Part of a small language model's weights.
Architecture: LayerNorm before each block, biases, tied embeddings.
Training: a variant of SOAP for these matrices, 232M tokens, 3539 steps.
Each number is 500 + 40 x the weight over the matrix's rms, rounded and kept within 0 to 999. Layers, rows and columns count from 0. Numbers have three digits each.

# layer 8 MLP up, 1024x256, rms 0.0899, rows 522-576, columns 0-255
491478451481572473537590516463508485521502487476577493541485567434598495541454553460570468479450490537522508468508428482571465591443479573486503505584512479485527452495365569409424522490504593512496468547461487597468549497589556484415504532430508403521547515582493573533529491522519512504501549532568425555538580491479462542563390482467449540474513521435566530604587529461520484526493516579494491564518428485557494554473533487468414576437534454419433538476449500459495573532623502440472435466418439459500482516510536563468512527512471484458472485579472556558587472529467459474481448500482558554603474422517541528526472532464507433544512552492452421606450529470535551424528537482453515471500496571530439464492416586377483550471417534426482531526427647528515597484475453
492525490502475440478535527509468544441490515498463470521483488506446470449577513474491471557502519448541550551500390450542478518497519603475467538488498533487499573537541556495508484539560480518497541505562539443552474540537555480511446497510509542466460527523508484459475511445544504507464508505494538452456509546543546498467501553508479405466504489427497546510496509428533493508502464487540557528506464502448393461487489513523471429434463436518566558511461504556517491500507460489485489495508540545420522481524563500553477502508512531543484599544504488530503483464556454512466414447497524482523414534509465492551456520556475533483503510523488545500501514517526524444528486545463437439466472468498455474488559528475548513489491487555463512520471519554442457515525470
538515451521496573542479479429511467512604475543465493549485473535552581554515387467541502567526477448471526448470516505486530527483500496436490545558590497501463523530495470466510478440465505537532483483483475621442515460473532530610453531478442517542502483482497536485551535559463481441465524443474473527474425474477400564419468442490488471510476575535562548503516479441491552505493559403454534463507513537449544459476519488448567447521451557412567535485495427458539539468460475490501480465518497537543516486416428551478554485497465464489422589513535480528425568502510494518498567509460516435455464495481544448520472568456487514518436563563458439469496487509527465588432495526418536513544517567467496605484465522456472476436443512510501430454597529507436547493526478
497412489509450549427527520504516515535546442553501498485482441457457537566472532543560429476505465529525509525444540530461574574512531480397532517481488574507446511517508481454496516516546477534512516566413553560446451553505509478503536556494532547501536499466508461474560403529527545470535518509473627490510506498529488479516505449454444438532512479454488495452517606497561448441521539477491493513517537538502521575479433469469439466493523514491503445465545475477481412493490508460504495533486471495495450493463504454446564391484519484537446539517577540494441497493558459522479625485544511432480468530436503540565521526524427458496510501454489505445564504513471545463477503539538520506457506494497463483519475518526525496543478507502440446486483550497425472534551440
477552495536429513483513461510505527496510463442459487520532519457402545440478511559504561465485528441498493563498507480510479548490473554515494518542538470493498571573481460467519546498551415509492457506558503446493503481498477429433463464556497510452553504474482548505525465537432514502464525474501512520547507475500546526517504501499533543499574500513447434500521475534452487560515476473496551477543525495513492500469524564481454502492543477463540503541457501485443467495490533528441468502468489479545508500498489542513492478559502593443536505555550508486499455517512498504445477437499543463483562519510441474501534489532525582484524569495454544582567458516509432503460486541544436525496447468507526491501526483477526503525544533461439497528427432517549500559444494
525469468501473542513490546482517450507493522530404593533492564500533447505575502483551516536449469524503519440512476568518493587532554478501485477535580493501517544453573445471518484506514550567530548581485529433523490466405504486487497528542506514457573470511460466525455498506492525476458455466496507441440477570519464521476527520539512456553551528462523486491550482508546498477447438461524440503486481519494501503502465508460493458499562528496490510536521531544538495531480559520456449466521527489498547446503484544497509435544523460448499469501490567430452488553511495448518466561517516450575458521480485549485511499531518514436454544482497516494470454424469531468468566475554520488510485550441461490534491451507522474478476550492486528447529538508476474520521496
548458530514554525469550493437565496465449486520532511549533440452511492501440573460508492516514492524535508408439451475482488501519500513435429478443486489496568533487562513465465495539471510512471542512526469552443525456527585434555449527418525500497441505506479458498521489495467638432417472471495493496552507500493529487491467463549433496470510460475436529546499451518490418500472485498473486466506421462483501546542390496467496461441518466449584484527498466474532481501532482492560526530525525514557499529574496468477530470499540467533495484461442575568477512445480493450494532485505470545504460542459460535435480465541478549420498482493462549563430518565572524547486514491530494471526539522525499408487483430527566536529534476485489531418512436469522513438437454
432431457462482428568448515432566532479494523542516589471492521545525425433496524537503485533495455510466527485526502464465568521555490513547536499425481512508497530474568510494498538511434472445570481511491422466478568500408459531452509517494482556463528558443474527484543499526530487445454496547468470468435477524552510474546464494644508454494479567484543459493536476488428557495517503475442551424523509519451504514511450534545507506502522466492515498499543537518432500509517470526480467501516540490484543493504492478525548510462500486503397515474557450535487479497502412469480500465547448585507452476477562518498562490537562491537483454484496510449452533510542422471414478484491547526425468528548539459505475530524459514470513477444491492485570477538548495445492504
541579496535559505494503508498517492537504538443465553504569484494456520520542538514560438534486481540458477551452495513473482499507535490606479490483470492482555523538476501511407468526481435458525536500567531484500481505482621520483507485482491453453446453529510520449504496477475529479478446472497442440520533501438426506488549521501445564631509463538471540535490554438545445460498511450570492500563468449499523558442553506486533423531458429476561487517465504511576483563482469519445448552431496582474534512482501506478530492541494481479512490534505547500522534456464472565594479580546550523463559458496523457479541528488538467449545481485476474543501485465505481481560426510504479407426485571494449550542496515490518501501495501453564518490499426535538465478536438
511458553501587508539515466472497520486527452477571474500525448461503480541503469504446582474493499425497499527513489465452536575499525417452532501500501454579457500485486598425511453519478521379536514549458551525482466570526546488521487514516491552616431512575545467514540484523503512463507482543548530471480510529527498511537463517450495495549527519555508515505489527482499579532483496573511454534452511455479508520501476498452519456525489411589595520521478557479473523510474478484538492552477501497506496496492497461479517472511457423432475452437499458537524520456550467561506552498419586498518466587511481531501531474433482413474494487418548545518490475491467606483493454484547499438474449487487493541533542548467495475465543541525491473543512495501530456509533463
471472451531563570528505544578516439498556465516469473523486502513434495565532544476557478562546439457481477514530525506497477524488466506471512575555527561437599480507504433514555533538581467540557579545564467595529538487472546490462481543475466488504503540460413501471566471500500544531564508485512512543429507403469454493498513516526414506546541480521504487445536506532544469474553518478470454488510528587480527500560415467520516509500488533466509503481437506476507528459477553576521492448447494545542483470531502472463538553516495492466509507479507530495542541490496518493486562461474523491428493530485532489449500481509463448413508498524476511468415567451498424436516473381474465468406560513466509501440510546501512498512463492496551496444514549561521522471548441
485479521454511510460462574463437499562512484488613461518483460485509473505400506501486543521454539548506537492567422499541482540495486481490469529518509506493431471460503492478536556518587559507523531496497476481551531479553527493542551571564537484523511471514466492528498515473527469591539567503554527567495519500412502526559539582473528507460448468565510491561480514551501454464482565532513428585470426518488534496462478449504477498504491464517513472518457471461461554456475530557504468477481543547481467467476503548472519530500529474509468475523523511456457485486526567423499455567528514476497480482474485447525452452476452513495496571462438471499467457467439512527525517487445460483509505488481511516522457502515476481483510490524437519516527515503484549519517461
518493511502511496474525431531476482489454531519553510396527473513521502498466516489526495509476534528544496419500476502463454549495500467505561562490487482423525547457472566576508483503439517554517509504432521466500544557510547462565491446485512518501471456485450529488454516411493497520488456504453447493522494571510528468497496453550495504571452499528442522442501508521527540436536447523462500498518487508566522521450490477506435461525421520512480540599491470531499473528468508569497481514555494423489527613545398521478392431442457528473461463533494463425544493594546527561532552531475501534505519482536539518538535477436438531454469585509542504535443525554444545543470463497484483525579496528535545460536478455469468494529528507534552525506492466533485455490461448
462478475457472525471442545509445560461553470577558516471489499526547520523522518488500577479429398484375564446513490419582488496505497482524463482557468472519459445589449537451490401539513593483453465488526509528526558481484563483474490464532542497439527535547518520490506446505486452460545526541467521475507497564502451510410424470528554508423520461479522484537548428425530403524455477560583503459501517563472495492524488508521565490518421441510545414498499471518506584511490469551498531530543542568475486491569503444498567483495497527519498564502481547525460460607480585509464526545506520560460441519467542495459550520516502502463523400377479465500501470499432514460453475470438473496456505516481524564438468586553435534501520469462488531512561528483480599462521513
443500480478515494475551520553424506584518536496540526508481482524471461516502479439452534511516404453565448480484449450462459446483429526471381486471514490529540475479525510430510537419501458508433596529448502483502494531480539475460471529490510484522504502519547482566393482507522491482500507481499476525520509456531499503503523544482455487532598506467569438534506473522433574431466492536440511539511548515543464567477493486489524448481535489489490517437537524453398478487519481504555466537551527524517515491458606510502521536474530510531489424486563475519546471598540475491487485521488419489525457470463413446489489444505459487470443550490516509516479463438532517556470524501491561477481540489470613490501500452529467495495528573525504600569474518536470496457550475
459455539517539511509460498551539471503534502441524534505497545497535540554568511425537580489429544457496479498556506434460465537473511483530458547482503509544537459606546489494535464440558525489500539524514477527534408530534551549518490568519501451545500445467506413566527538509501493536507490553559475505474559476461499497539552495533489523485538506446505512475463610449514505474514505518432501573503516525548549462522453446537433518476504507507481532436472496520550446500475552471426493533472510502481497461489487485536495471531467484465480556535454474471494565498449527467547500512495398529508504419497513559479457499508412490482481516543488514508496485391487482485446510475481490456538605489464561497481465462455424483477474460474465483445549533544533477521478524
465444489448556474459473505468596545540450532512553518486443465560587494450548518550493462473468522473497479521478470561579528491559475481523469472415505542500553507481446590521498508455450459521520446495546476503499476493519501523486490393538496535484573484430483526538556537426492526522514529485537481539506485557534453524452513484507530555560462466557465563479496462436384453414555493547525527480453456510436508471497487489526528459503458532470515504559471579506482510549510474408461487514527527488403492534486457447532463497456467563480487487453526513598528453461568498505513517461458515472498469550467478515491392514424508471574535488552505514529484533487632450517535511483512528494455482454503479417433560495535497474430471503516497518518492498532495545480461460
512449464476572473561483466488523528571489550446490542498469516479552512407478485480447542490425546520465491506500493428476543470457464538461557476520488524495457547446472513479478481469492468486482465564498493442457465489543465485477506448451499542471506520482447440436548483496517477464468458521484472499497559549511536492441441566477524549471439532480472506493528477537538535482496559465524552496526466458546518519457500487549528534515489559514523420505485577531471510604561550453534493501462517445472542495461468470439558470565554473552518541534460516468491447481515437512538463473522517483491493450505513480530444467585482439490520467492460500481427517453576508526492512447542501435513550502621519457518530510528504534515443535443477472548476549435467538571493565
569456577508616538483519528470539477579411539475558435513479528452443499513540478469585509594542544470467508542530568518499514469431488505463551458575577546451517508541501477522499464502495467402578560479458493464499560505500532408413550546466514526499534461525498528555483557484524430488451559530535566517462496429524538500489577491555529555442407555501454484546435537445496553487482513538440542496547511492543544514544462443541514501506470429458562436574484509516536496566552451475586473431522525596457555505368563525524445437505501431575506507493556487501488494566532501477467532538444586468432481489511525548428540532491473539528517489548503503479517492471530487486497474441406467453583443481518468507511482473534587515499474557481542528403515510531507529503577497
479478554493502432421538553517585501479506546448531508473539569473487460456472533539489498533524440496540582494492551486624489499489566490498516491553468497471474551440528547445517476467490515519521471471443499521513496431488488489471541476514535526520470446450490486505529570451546529544464523520559509520517435525558581510555481521550474440429496494490536482473503521454468496457476532505512471513489524487476464514527540473581503482460490538526442475505534532482419515442544495432533428532599490512545503538532610481477513571498506540484528536501491529512530507532498493539526569458539467413556507477463544509523528504457497524511522515462525482466428505522473497510403525410495457506556524537464428520536471485576511469488489490526508522510516476493466514540539499
517543515599580503577499443467437629549498503549486562465491530533515521499535509459509493564505513519477524530439512501529477518559521484588502505512572478589450490525524464461502523480513480484525498490508465493473472492575432509560494469439481509526452503506520473442525517478504519487471531541494462443455496475487503567548496481503403523450540499502537527436500491484550506570576491533484466479514558615419504519541543468543549563460535495551552538555445529570485598494483542485464480523532581510478367511547481432549464499511454510491484467469509519467536613460488452461552451437468482588553503558515475568472472476505483512506528471512466501555443506492489524552412448476553521466541454479489463491512505485561521495491511532561460401516483419494543576433471484
498490535458521560475506501490423512464552526503509458574484497510504435506454517505484431454459486541467485480503528567493490476502514497597539530417442468458549472482579520432462441495501476471473466480480473542520636482462422425571481524559476453530529543507453525581502541491520519513462535505419494516551502497590480488561501492489478555514463455424529492452541438456511518460555482518493522483455493521548483489512537478562431528519420518506516469542548525462487533478556505480428458512518441498520457547461500512501497503533442570472542518504511491506490581572481473481536550498457499454531463418505498487566489564534564507554504529479541527529529496543525494534488467563428468535517482489505529529473510499406481450515467476536475513501426483458511548493493488
481522519483526471527467476500472530510482454488584572547530405503459478486521485502471548527481516489497520459465568537428471539512490438519472469493519560460493463478535490535527585573471465492538509445523504532458512562581418440543451565500543531435456482532497621507457511454553515436457559497509470510502497566474494565495509527463460509437464507497454550467526474488537475508581501474505509493477518485412504523486458510446430541455441454550494490515490481489508480443482509462521447456583534497483515498548485538491511452471491522446545461539518447552561433472474573465517520432553475510506467517520558476448525540525486503381545518571466492546514553432526512517439520488501534500442496529415523509542493582468544420474462577558499510447492537522479515451468416
528589481549599459541460557476439503467457520515453439587553474503496574334474442539534476478527551442498511533422580515455530490506465493500493477477452516568511487522594541501479471513527482409461457498542581472452431478572476467490545476485550428559486477449481510478402515649482469496549451438479453407450488495583395496482479583514587516463375547446583442479477558442511487493549578472585565552527512541510439507497416530493570494424468518461546485630442513561493554443407422460512460469458476518488522471448517477541506531465420517450534555546526540493478497555452461478516472477570524569591537503521497434523466504497452454416473504455577502420503517588522541477586503589536474531509503563458454485538518436556506426511487555583510456502533532415535557462497536
498437519458511480493470466434527459491466511500444559548495493560555509492481554500495472489472483506513570537459506470602528510485522482499514482405519505449540610479477462501534484482547536459474541511468480490505444490523510522501517467529570544493525480517505548436519447498518522560440566500535502477446546456475478475487492487525515521571566497463514462472497553518511540456481523499506531570470464435511504462486494481565469482522558467488558463436461530412443530511560493510461404549559508441466544484561563481520516503448517452482568510463466473561489505491464532498507549565502524538411493539541551523453396460514483493479502456497494504470497502492554487514413456544357499470507544476480545489527453503590455486590520482464518508513517491485522449504493454
474422403501544492516453484453525489539432469499453457436419459598467485490510509535492567483504513502459491448425550521534550494598481566542524527472526520548537514494469469505585574507471522539483422535502508490513517515553485562479529561463471412471539542484513523489493477553528531545479454493477501534560480524475523468513520468414469524458517489466559513516486534488589560480495483561547504503520535516490533495498491487563538563491453433472517550525483550496536567496475445483493505577495530540502433484497542485493501461489506465467521468472445530503461508555501518505472546517499551495484453495413468462560468474455496561493484613498551461497474529479447418434463451495523483464505487516458531546514524462507498423449440458474522489490443550482499503548515442
532500443485525539493519534529497505490518468529520543480523481517497531517541594521546450553526488445473545476450503498561435498460506523482531523502527502459554472507504402489523446506510553586549486470556574508530529497496514506478493490554464437450495469514460513520500457570571490545492539482486512600449557437539502548450548494531487451550453569496553523459530504459457458477487515492467550538497522526423476495513509475472502557470470457505555444494455441529493472515473506530507460488554484430477599514452452470492495456448502428535488554505569449490531470443558470596489534483542464453461425558468545498470525523525498487495509428509520500493474520501535480530450458480458490491473503506478465573528541585439442484560496503476529541445486490477509440562541519
465557520542549472541474479518522478496487508491576469504576503580499493491577520546565536513487596493508499527478477536482477515521506499403502477550479474506480491524454506499463482476480454528513605482488500431501536539517457488522471411466566515505536503461524486498516503411552488544505518489476480466486496520521514466419514433470553488457415510518510532478518529456530454511520472495550440397497534552501531440426493522516514468495498497488513461545445475455567547497474491461475475461534466478455407467542465483518484510527558473509517511515444522453519474469466452496458512489500502516534483456579442583463492532537508502539515541501514524479460514483435559552467546472538482464565457476475438490557541612469442488498575513513507511536519501418526508468555557
403578464526456490514477593488485517470467469497542502577487490496553438542536512468526545557427473470514521551548553405433530468571472514543565436519461470579416496487507477527502570505526543520510443488470543513519565459539514561500580488445617487559441488545518438493471566469450450576473588476568500455499503434529509516505577486443472417545449410555519409453483443402446473525408459506502524492520439491502487535485487510486434532541528534508482549503482472451400513532483433523508498600473485515530527430527520471490436506479521486428461527567553505460573515535467525477406514514499491492501528450500513504529542534549442508557464528520508568451516430452465590536473455518474533497494504525518515527515498589448546501512535486535550418531554509499557487582500488
548509510560522527503502516519470490525507412485557461438520508546457503528490542476527481533494512510478491433513544525605513506487500413501518498442472558493494505473456451479515458488585538481477552540445559502535521475524473459527581494559483504517516509478537499509476480478522495509512452601502541457537475498464519465430529485513448501528562544530491529438494568563476462527542492533493499464452465541523540441534492428469519451436477518512422541467501557491503525540527529492536497472412467518565487496545470511491438423501496470506478495522512466520534486585531518467495523462534500463527483438495458471473516503555456594459496554505539576483453517516478553554521457501461445540553499492505451482486533515513460581528498452457478545442523484439523445490453489
524471465479532480484544538527579544537481498472497518575545581473522560441500453412474520536422508518514476555557451483469545520544519535450436468522480548509481507525426488428540512503444455467497526503493508551477488486539539457464509523481542506585467512510507482432489581491512548418531553521529500536511449470491460501420476459467500443435519410531589454485450483486522500550483480494489443501543510517526497461503493522483466525508530419535505478579551546497451486532513489484499579540494495508448459545481489617508514578544477483598544542523423508551555415510500459530511437522524530500513505490516524479476548429507444444541503529455539548581510436476463534504510460434522434479528539465466503469491555463485476530520476457479554494467477542506461511486533551
522468470501476562551496514522469486519525497544496440537450487472557509541542573646524435474460578393560424506480498458489565496501436538503511512505545541501534538472437462483476506567486495498516464525472471470516459467512521545406430491471509536515435443430474501451481490485476486588516552503500475533550446533520577492528518440582527501498427508515534500555470498526434450464549486429545577441505521474488560499542500503433472544513367536518432526492406423460446525492502463491517533430432498522551471514519480424498438464484527526415506512432531518527504473521412486524506432506466412500590549539521537501509486529535521480506493558536457472491472525455439525456431558481498605461493532498483531543587549524495510473496461468473520471482503478528551502489523505
501476514423535513541532500482519471510533558526498518523497465479534534551517499520517472532501494573526437523498497442568437515453467537503505491463440511506524566456590524491523519556520479509474533478508550468514487504489457507466430478468527517442481445547536542458490508508487454530499400491561484495541458512526451417514511452498504492502516455445468424463527482496474514530572573554483581500493508515546489518429501538498490465524510518518550541462492481497460518518554485528486505482507437525482406481480508446462510569466491496425486463484475477499511516532459520477477477549594498451528507490520562538554507520468460522542551462538468571578470453459514454573505532456508466480520519567503460473477465517510535431505485472522461380537436498535438433452484506
528445416487530503488504583453528545424489542469521524522445529547464451518504506519484577465488542545440425512519464510504486532487542515508470460507472550561546509535471419462487475429517461589438493572515463523422496505479497447565502520513553556526455538529507573525473478530513494468513466491520499539495485566502441502479464501529514570524449514522502482541481601476440491546451548549539572460496488430540540537542484479473474516489504481496534544467462523575473543491500474456495481532506554487552495481511449592486522526441505508468437476514465552463482480486459498472565523499404469520449531525497440452515520473523499485449434486482495511556489578560514500509518469463492521443547518507496475464480517572517437586502420482505490482545537451493541480447454538
505509508485476486545525570535480527500404531486527497456562492437461554436472499509523454546529532481503515501434439502505510503508551523556581489488481521519408530493502495475587462482440412569556461482540486568493464469563494510523468471506531536533489516486535521494418558483505543549440522468445472420473530480527467560565518529482399403419454485510484424510495520544437437549481518538568545519490534467475476414565529442499504549508528462488524465538534451435518491474561504473491456546487477513561477472586486453499456465618532483472513583493483576504485483526423503498450457509412495523427586419472497487490512521513467485518530512532508552509528468494496509438459500527486451459481530476459511570496554435508589519550479518541509428511523529477488476520572499
494488482527558532549436480525543491515504542463501452554435487556496539450506426467485546584481452520463400486631538510491489512488436411497556547472542456545467532483435486493411482466518515502481513482468501496520485506436502512586508448442474532476501550488497519507510474476546522462524560494607474488441506508512470491486488517482503476452487515489505568484498510521557501500483541476484579429506544446527571511541473539439474470525499448505427478531488472434526495531517491528510514575501518540503580452496463492443552511490491520509424444533445526494486467501542471518508491509490541473531516520494502469469479484466532519471538501509479418468552515529643439482441514573486559472465463527437533494469492530486499457474524515456561558468433506492511419524488543
491547468492503541528520516525540570495504540489557540531518509487557535506565484438548518446521493558496522492472585483514448537513548536534454455559446460442507482582557591482520484445520470477477479575484513526544529465576414450425533421623540437525552495511484460526525474584504475499493511480578544520529453505524504506542513525513553514427567489481527508459492500524347557496506491524475520562433448544463581473464482494476484481585498446517480526568459458541510524509488483478474466442423486419467526460463447487553460481512472433563506483487551493486472497467492542482530498473530482477560504467446470533454593533413492550515498523504514473608572512515532502556521476538517446540495511582506427443551486564557489462506531505481511459495550491475459440562443486
474544384551433495474522515489524519536534615485513510490575542587514542487426526475553520400575580483502534509533571481527482465532493456483399478499544545473516466519478516496501491407473496473455400497498572433468532520517445545591452521462489574510538493511406452527398530486454448516544519556428452439484472442502507537562537526457541516504598508522437474510482498498482455540553552549450558439467477456526553508465428502512517512444481490478537486435613508515440471453557499547516511550510452472411481576461562595476554571473484469513461423528596557500514532559510470507440559519471530473529460502503556550471522523489534593455467598444455470514570525542425498546517482462521508521515492521543511420482516470442472433548523550523523496476529432543498479492517523
544410559528492547531502465526410519534544442492514524479537531472473507479452523447577496532475519564546434532492551498469478502479577460494499508527499492477474483532534490483502406446528433492535548574477530460476507487537543469461504521471512489507561482459581440475541478525499502513507544496524532477454418435518422480557562542509559426456503447440460542506534490535546540498533577518518554559487598551490432496481511544481472551504452493449525519475466461483475512466468594507568518443545478499486502475510478468556443483427490426511469468393516523495503508500494487471596537471471537534589475577430563524566505439482505498538563558512553471481561459517534509481446508529410489498462506487472470420485452533470496450507563496450493509498432509517411483549533511
473469521520498435475510512517517465494472531493498515495482533538564481572447456475585554502521494563475455483453508460494532543394480538511501475489493453489426554474544528446535508494515414511585496527485533515456566477509500499506568463486510506469517500588535507446515450488524553511488505426506438470531581505441502459454428482497526546448456493529434541450490488537564440498517483538437552465509461593434496524501533496450531475476494526446497567463510481527485518499458563447520446472535482452526483567505503436523502476457575502540514448515495528471476546471437509440510462490478477475474509597490579533539505445421486474489484511436549465492454444497487531484468485539540567501577480528488458505532507498498512539562475533513519529503558557473526465506474541
528445477493501545535488484564533481574504543488456451528473428516506478487524509491463516443476427457488533459501538561498425530439505501560522490582480440447554514484542556447479506520461508520497436558573546515496447486477540499453457487526490530556491492576544588507527446539482463474513524576547469455429598585540485523511509462523488421489566568476506505510427509545429470467331515470543496505487487455478487530535534480428471618547476519475461539515456481520510509450474549472512504492512516490451558503445462505474548499453487453500460512478504501440451484519530484475590507425514537485456554486456492574481457531508464473433531501522490544531511496504542477529512464589461433522565487505488523500448514558498535513462520484497531512491535466478539505458496518
485550469375446518443553513546512481563592514490486479522519529539481486485574432551576506493521516438526552466463496505555481498525488504558472418482412466512510529501508487532480565546491462586578379531507538471469518526522519438559534540469590539550482503548468468418539534506528523465569548493549483499495428512489532443458463493542468474487510488519451544424427482432500491461509463473416470558503504482419472500505543516546470553496501565477456548525503533461508474479497480521516538521527493589529516479520554573494528516461504464502550571448525532480542445461410507528607518535546510478465415438526516530454513496622539489470496499476493570576523495551492498522550515512468450520548492469523512421476518516476481488483489534498469569467428495544570486512441558
556453532482467516407456464481488496534498572585477505485555480491548455544481548565489453450480437486538440521486427466543518484528519587455556482586559486462619540443434511475470435460480468566558541486536446503472554478453520449521443571524456509482478467469571420517545526507448540461445430515549440470492453596582511461487488534506463475515463501523491585418425523485478477498493502539549473491477458529417558500513551513427502503479549585532465420473532466449437509487528457500445451504544479577469498557433524460485573520544431519571498568549535505532489456483540614489463501497434543461448447496492514461445536462480584455619508519454558453500482489513543484504471418557527545507471448544500467485461519499583520522525590520526476580497536452495501541489535462
498460425588480514518483479493414452482549512516462492481565537498477483482528503520489473544433540534507485495572493553518487534459498517487529487553518509478450494511460486414553491461489431460498483470559486513515469505560470573490492470546507521474566484513507461529526500491514550523518530490431471420570514484472491526517473616456492471582515561511530499521497473515530456491477572544557476512495556544496518471505445499510476520542435483517506567551532529509503429446480513529533483531429569522467458547517500499468526488440495450476456515464556525505589580540471514493508512457518426553559469531526478537521535553559509486521480498468448534497568493535564454460536499441451540530455523470551473429524454526522426461487475583453548498511538530486511519479533477
408448453499531485519452523516439497592484587497476489519477516508486472534476530470469504521456494484517535429515475513520484550422534510494561462446524504555468473481512492506499491510548549492446488490525512538531486505555488450526526514516455487505450580495473513513521464547484476456507464442482396415467558505484523437517511515558496468529432466470499534602515497548445492474471536409568521531485543524443517542547500468512442472465492488510551440404435507576476473442528479493497508523449413506513537509544547551519559404479466483449456513526467506529531452496435477533530493538515501551447487587489508461506443414535442539523543511504522490508478529492463582522494565414460522570463513415492525469516526468519498558581481451521476526498499410467509480455515510
492489516484548504452444456503520530544537490485453507525470468498478510491554454518514556492475442453565561505547426467439476526516506472441491579508478530451486526585479564531535564472502464494481562496494483462544495548453466581512551519490498450475495488400558514550547458486475527541478536497477534556431483455538438527481517543491458487547475485475523509485471556514447471480537473531538506527500537501513482414467554439493467430521476450483548528447511530526454447520532513569536541470505548414541469563484460555425552453515543500510520537513512544436487544508576433487548493519454489479470495435450526498433554493472469498508537441515503464526513502446576512546534461504499469491508498539520460472474516532498460542464516492455429495502524531561531390550525538
540478528454447482575455515493517464556524475540522499564563477458443470554516524465465475581493591506486435423514461431482491520473457551573452489440484586642481525469429436447498516545490546504506400506529480542508487530463484508490499469489545525523537482392461574514589484533520593561558468480501536531506560487495578430431564520533512554471534546545498536463520394479460484540480481570496497564558439487500560547496549516504537470492489536492499409565491510462496513492464539468419462484421475478488535429540439435478521474495614468418467502517491530489457567462535540428527465518488410497492526499513426493534539559496506535552588540548502517436511494501553534471576426468564491514463614478433415479506581417505554510570574518474529431559457469489586482448523442
506518450568527573567429541542511451530507528518501553549431461467506447548511506546475412510512560423528489511564534521556530539529485523540496493464494509425457485512521512481481436519553501495540527486481560511496535564518560469514465417447574489554512471442474500492509484534484447564470507530530521522479396469492472523512481542504487444487614539529552491518410501431554462492520500520547449500511480530496571514523494496493461513498511448480488491554480436557461530498517556510548501555571530534535608572503486509489424487476484483449454508513495501486547529500503483544415636435445516490520529493383459469426519519449494512510450532459484495477514536512472481494483495480472479503497483516440529533463502554473482478510461421530428476424510510612458431508440476
588504565512439437513490453484436492491479523455517459367487513468581545519521553544546488472405514514466488443504453541533521514516482480579483507535526443523474554444524509439403557468426549487442570514503453512417559430512454551484494497452496531504500526510525542547508469490509511554559490541481502535518528504514492520473517438457503459529572567523458542542548464531535507446523448475587532421461443535504519421601488465601454496448431455491506538508499546520562487514450428514558543479540520516549484433507468494482451492538555434465565488518515512486513552568502443452475531481525551458488533520478494507491454558450462496566504592485527492602575519428540494495484483472502510567513569507463496508497518425533515498502467547531480561526593526464544506472465508
548523477521467519467502521480482554509494489505541503458426525479510500463508477474453513523516574475445543551502494536509459446545571470508537495569501610537516501505479518524512541521480473481494495586548582473572504411466520513560492549448563549510472527529469450487593517485449503475499581500512511477427521493452527504499531517574529497498501463506494367530471577536472449433487538567516507486485476498414532529494515507519532424524481510459477466506451486430431409521514501500493562462499482581527519511506553469503464523480547449446445564526534474532453484465579461501442547450554486495544487521570486493478475460505455421502535542463474518546516551458501564509477438537474492512504487501479451486491472506466525506522503480450508547518452529472560474568536498
461488475482436510546454472426535456541485530452478518565574512544574447458468509492550519504482454467508472505519493526500508477602519560508503432527496514572427539483516470483486525459544473483498579367421504455468537603551488552502540537541498517471545505485411498551447454526508509505536452521525531518538533481514530510396466479474522516489498510448508479401497542469476473497524383547443482448591511500560479436600480487484485588514508536451531500477461488480428554538474552472430473517467537556565474471506518516557446465490479563540479457527463530488509460476566422531443517495478513451581494573469539522507483506478447491535481500450453510486480467515479526547433496415444548514528541494461558488538468469508509540502549525501529448589469533376543486446521544
461504541515480442472511523506510500494535518536570568498498471547456499509486458510561424459474513441468477494582470574521474495466496567599531472563470518469542535553449508491527459482458449553517527476477591573515516495551500559525496467549540488484495466513507513516541459487460589506486526505558494558567470452509497493504488549549499541589475479438522488556524505494513518449494577484481493491480468469481527455432435466403501545569523449501462470554506455491547473496461504466504542421559524528553490540528512484497419557490479502546437505462505466513438474471519473518521542429496523583577495436462501476522409424472566549479404520527501499474446548493578469524516519497483461503448535460468455520518534473478536535520493478470500471543543532502518433454522477
500432489438517535561501492446482450453512543551449447543507497495439489533512479473545478506480427444502454525470518447535515510482514510464457544495536486521574390416459577461491423474453454570515424469455567509529474484528550484511498530405482523518515514438521511501520600456571504554451519484443495482553503488526539492483516541493490445489416506496420460491489467520464482433456504539456512468468513559536495505531504559493503458443479476476488453513457465495515512528611551437517506491550533537502479532473540519496509478480468484520476499520459503552598465509481558522488542542516486433564506505509516526484448537483508479508489461543532555505474537485491507506503531444492524512521509499526450463492544538527469490541422483515508510431463550508498463487515494
521543484512517492537613468561531491472469474574454539502479492467548504452527516506524423510502502549480481448534519490549457503500462475380539478531478483466521506517446459503510476540470526505559469520535524521467518517444504501454452420532506490531517484484524493560496577441438514496502474426485478511508438528511561495520502516541585519438480549501453476485490519562539543428505506424555555493571495455608562505412531465483526479512523479405587450471530530517434449511544472554451466436435446503446501545529570551574558571528534454456491415555556489538424513533516451461454523466489468511464533497502562542442445511510440502538477514544533444567529513415479515466543512486517504498491589532498523470516550541572436536448532508463479518566492433491528507513447512
468472429558569460498501457481438492486471497444416494460465473519467479483525510593468440388518531540528511472533505502537451485468469527542494484503439496554563574597529493520564572526539550473538521550485546468506500486440502481514536506395442453529516470540516522586511470585497465437508494476497472525499490485460494500520494538524529485544515524509576441556543508523505468517477507436560466508422492510536546481498526555537504504427524493508504530483598520468482525509501462492526480527410512548490477484494543501527478515474464540456520547484516526541505529522439471548510436517549492459474462574445521523491506523405505493478504470556517490440519585478518489457563459536476475555496522430511571500517518559518498514470536480497460486459409474514555489541579525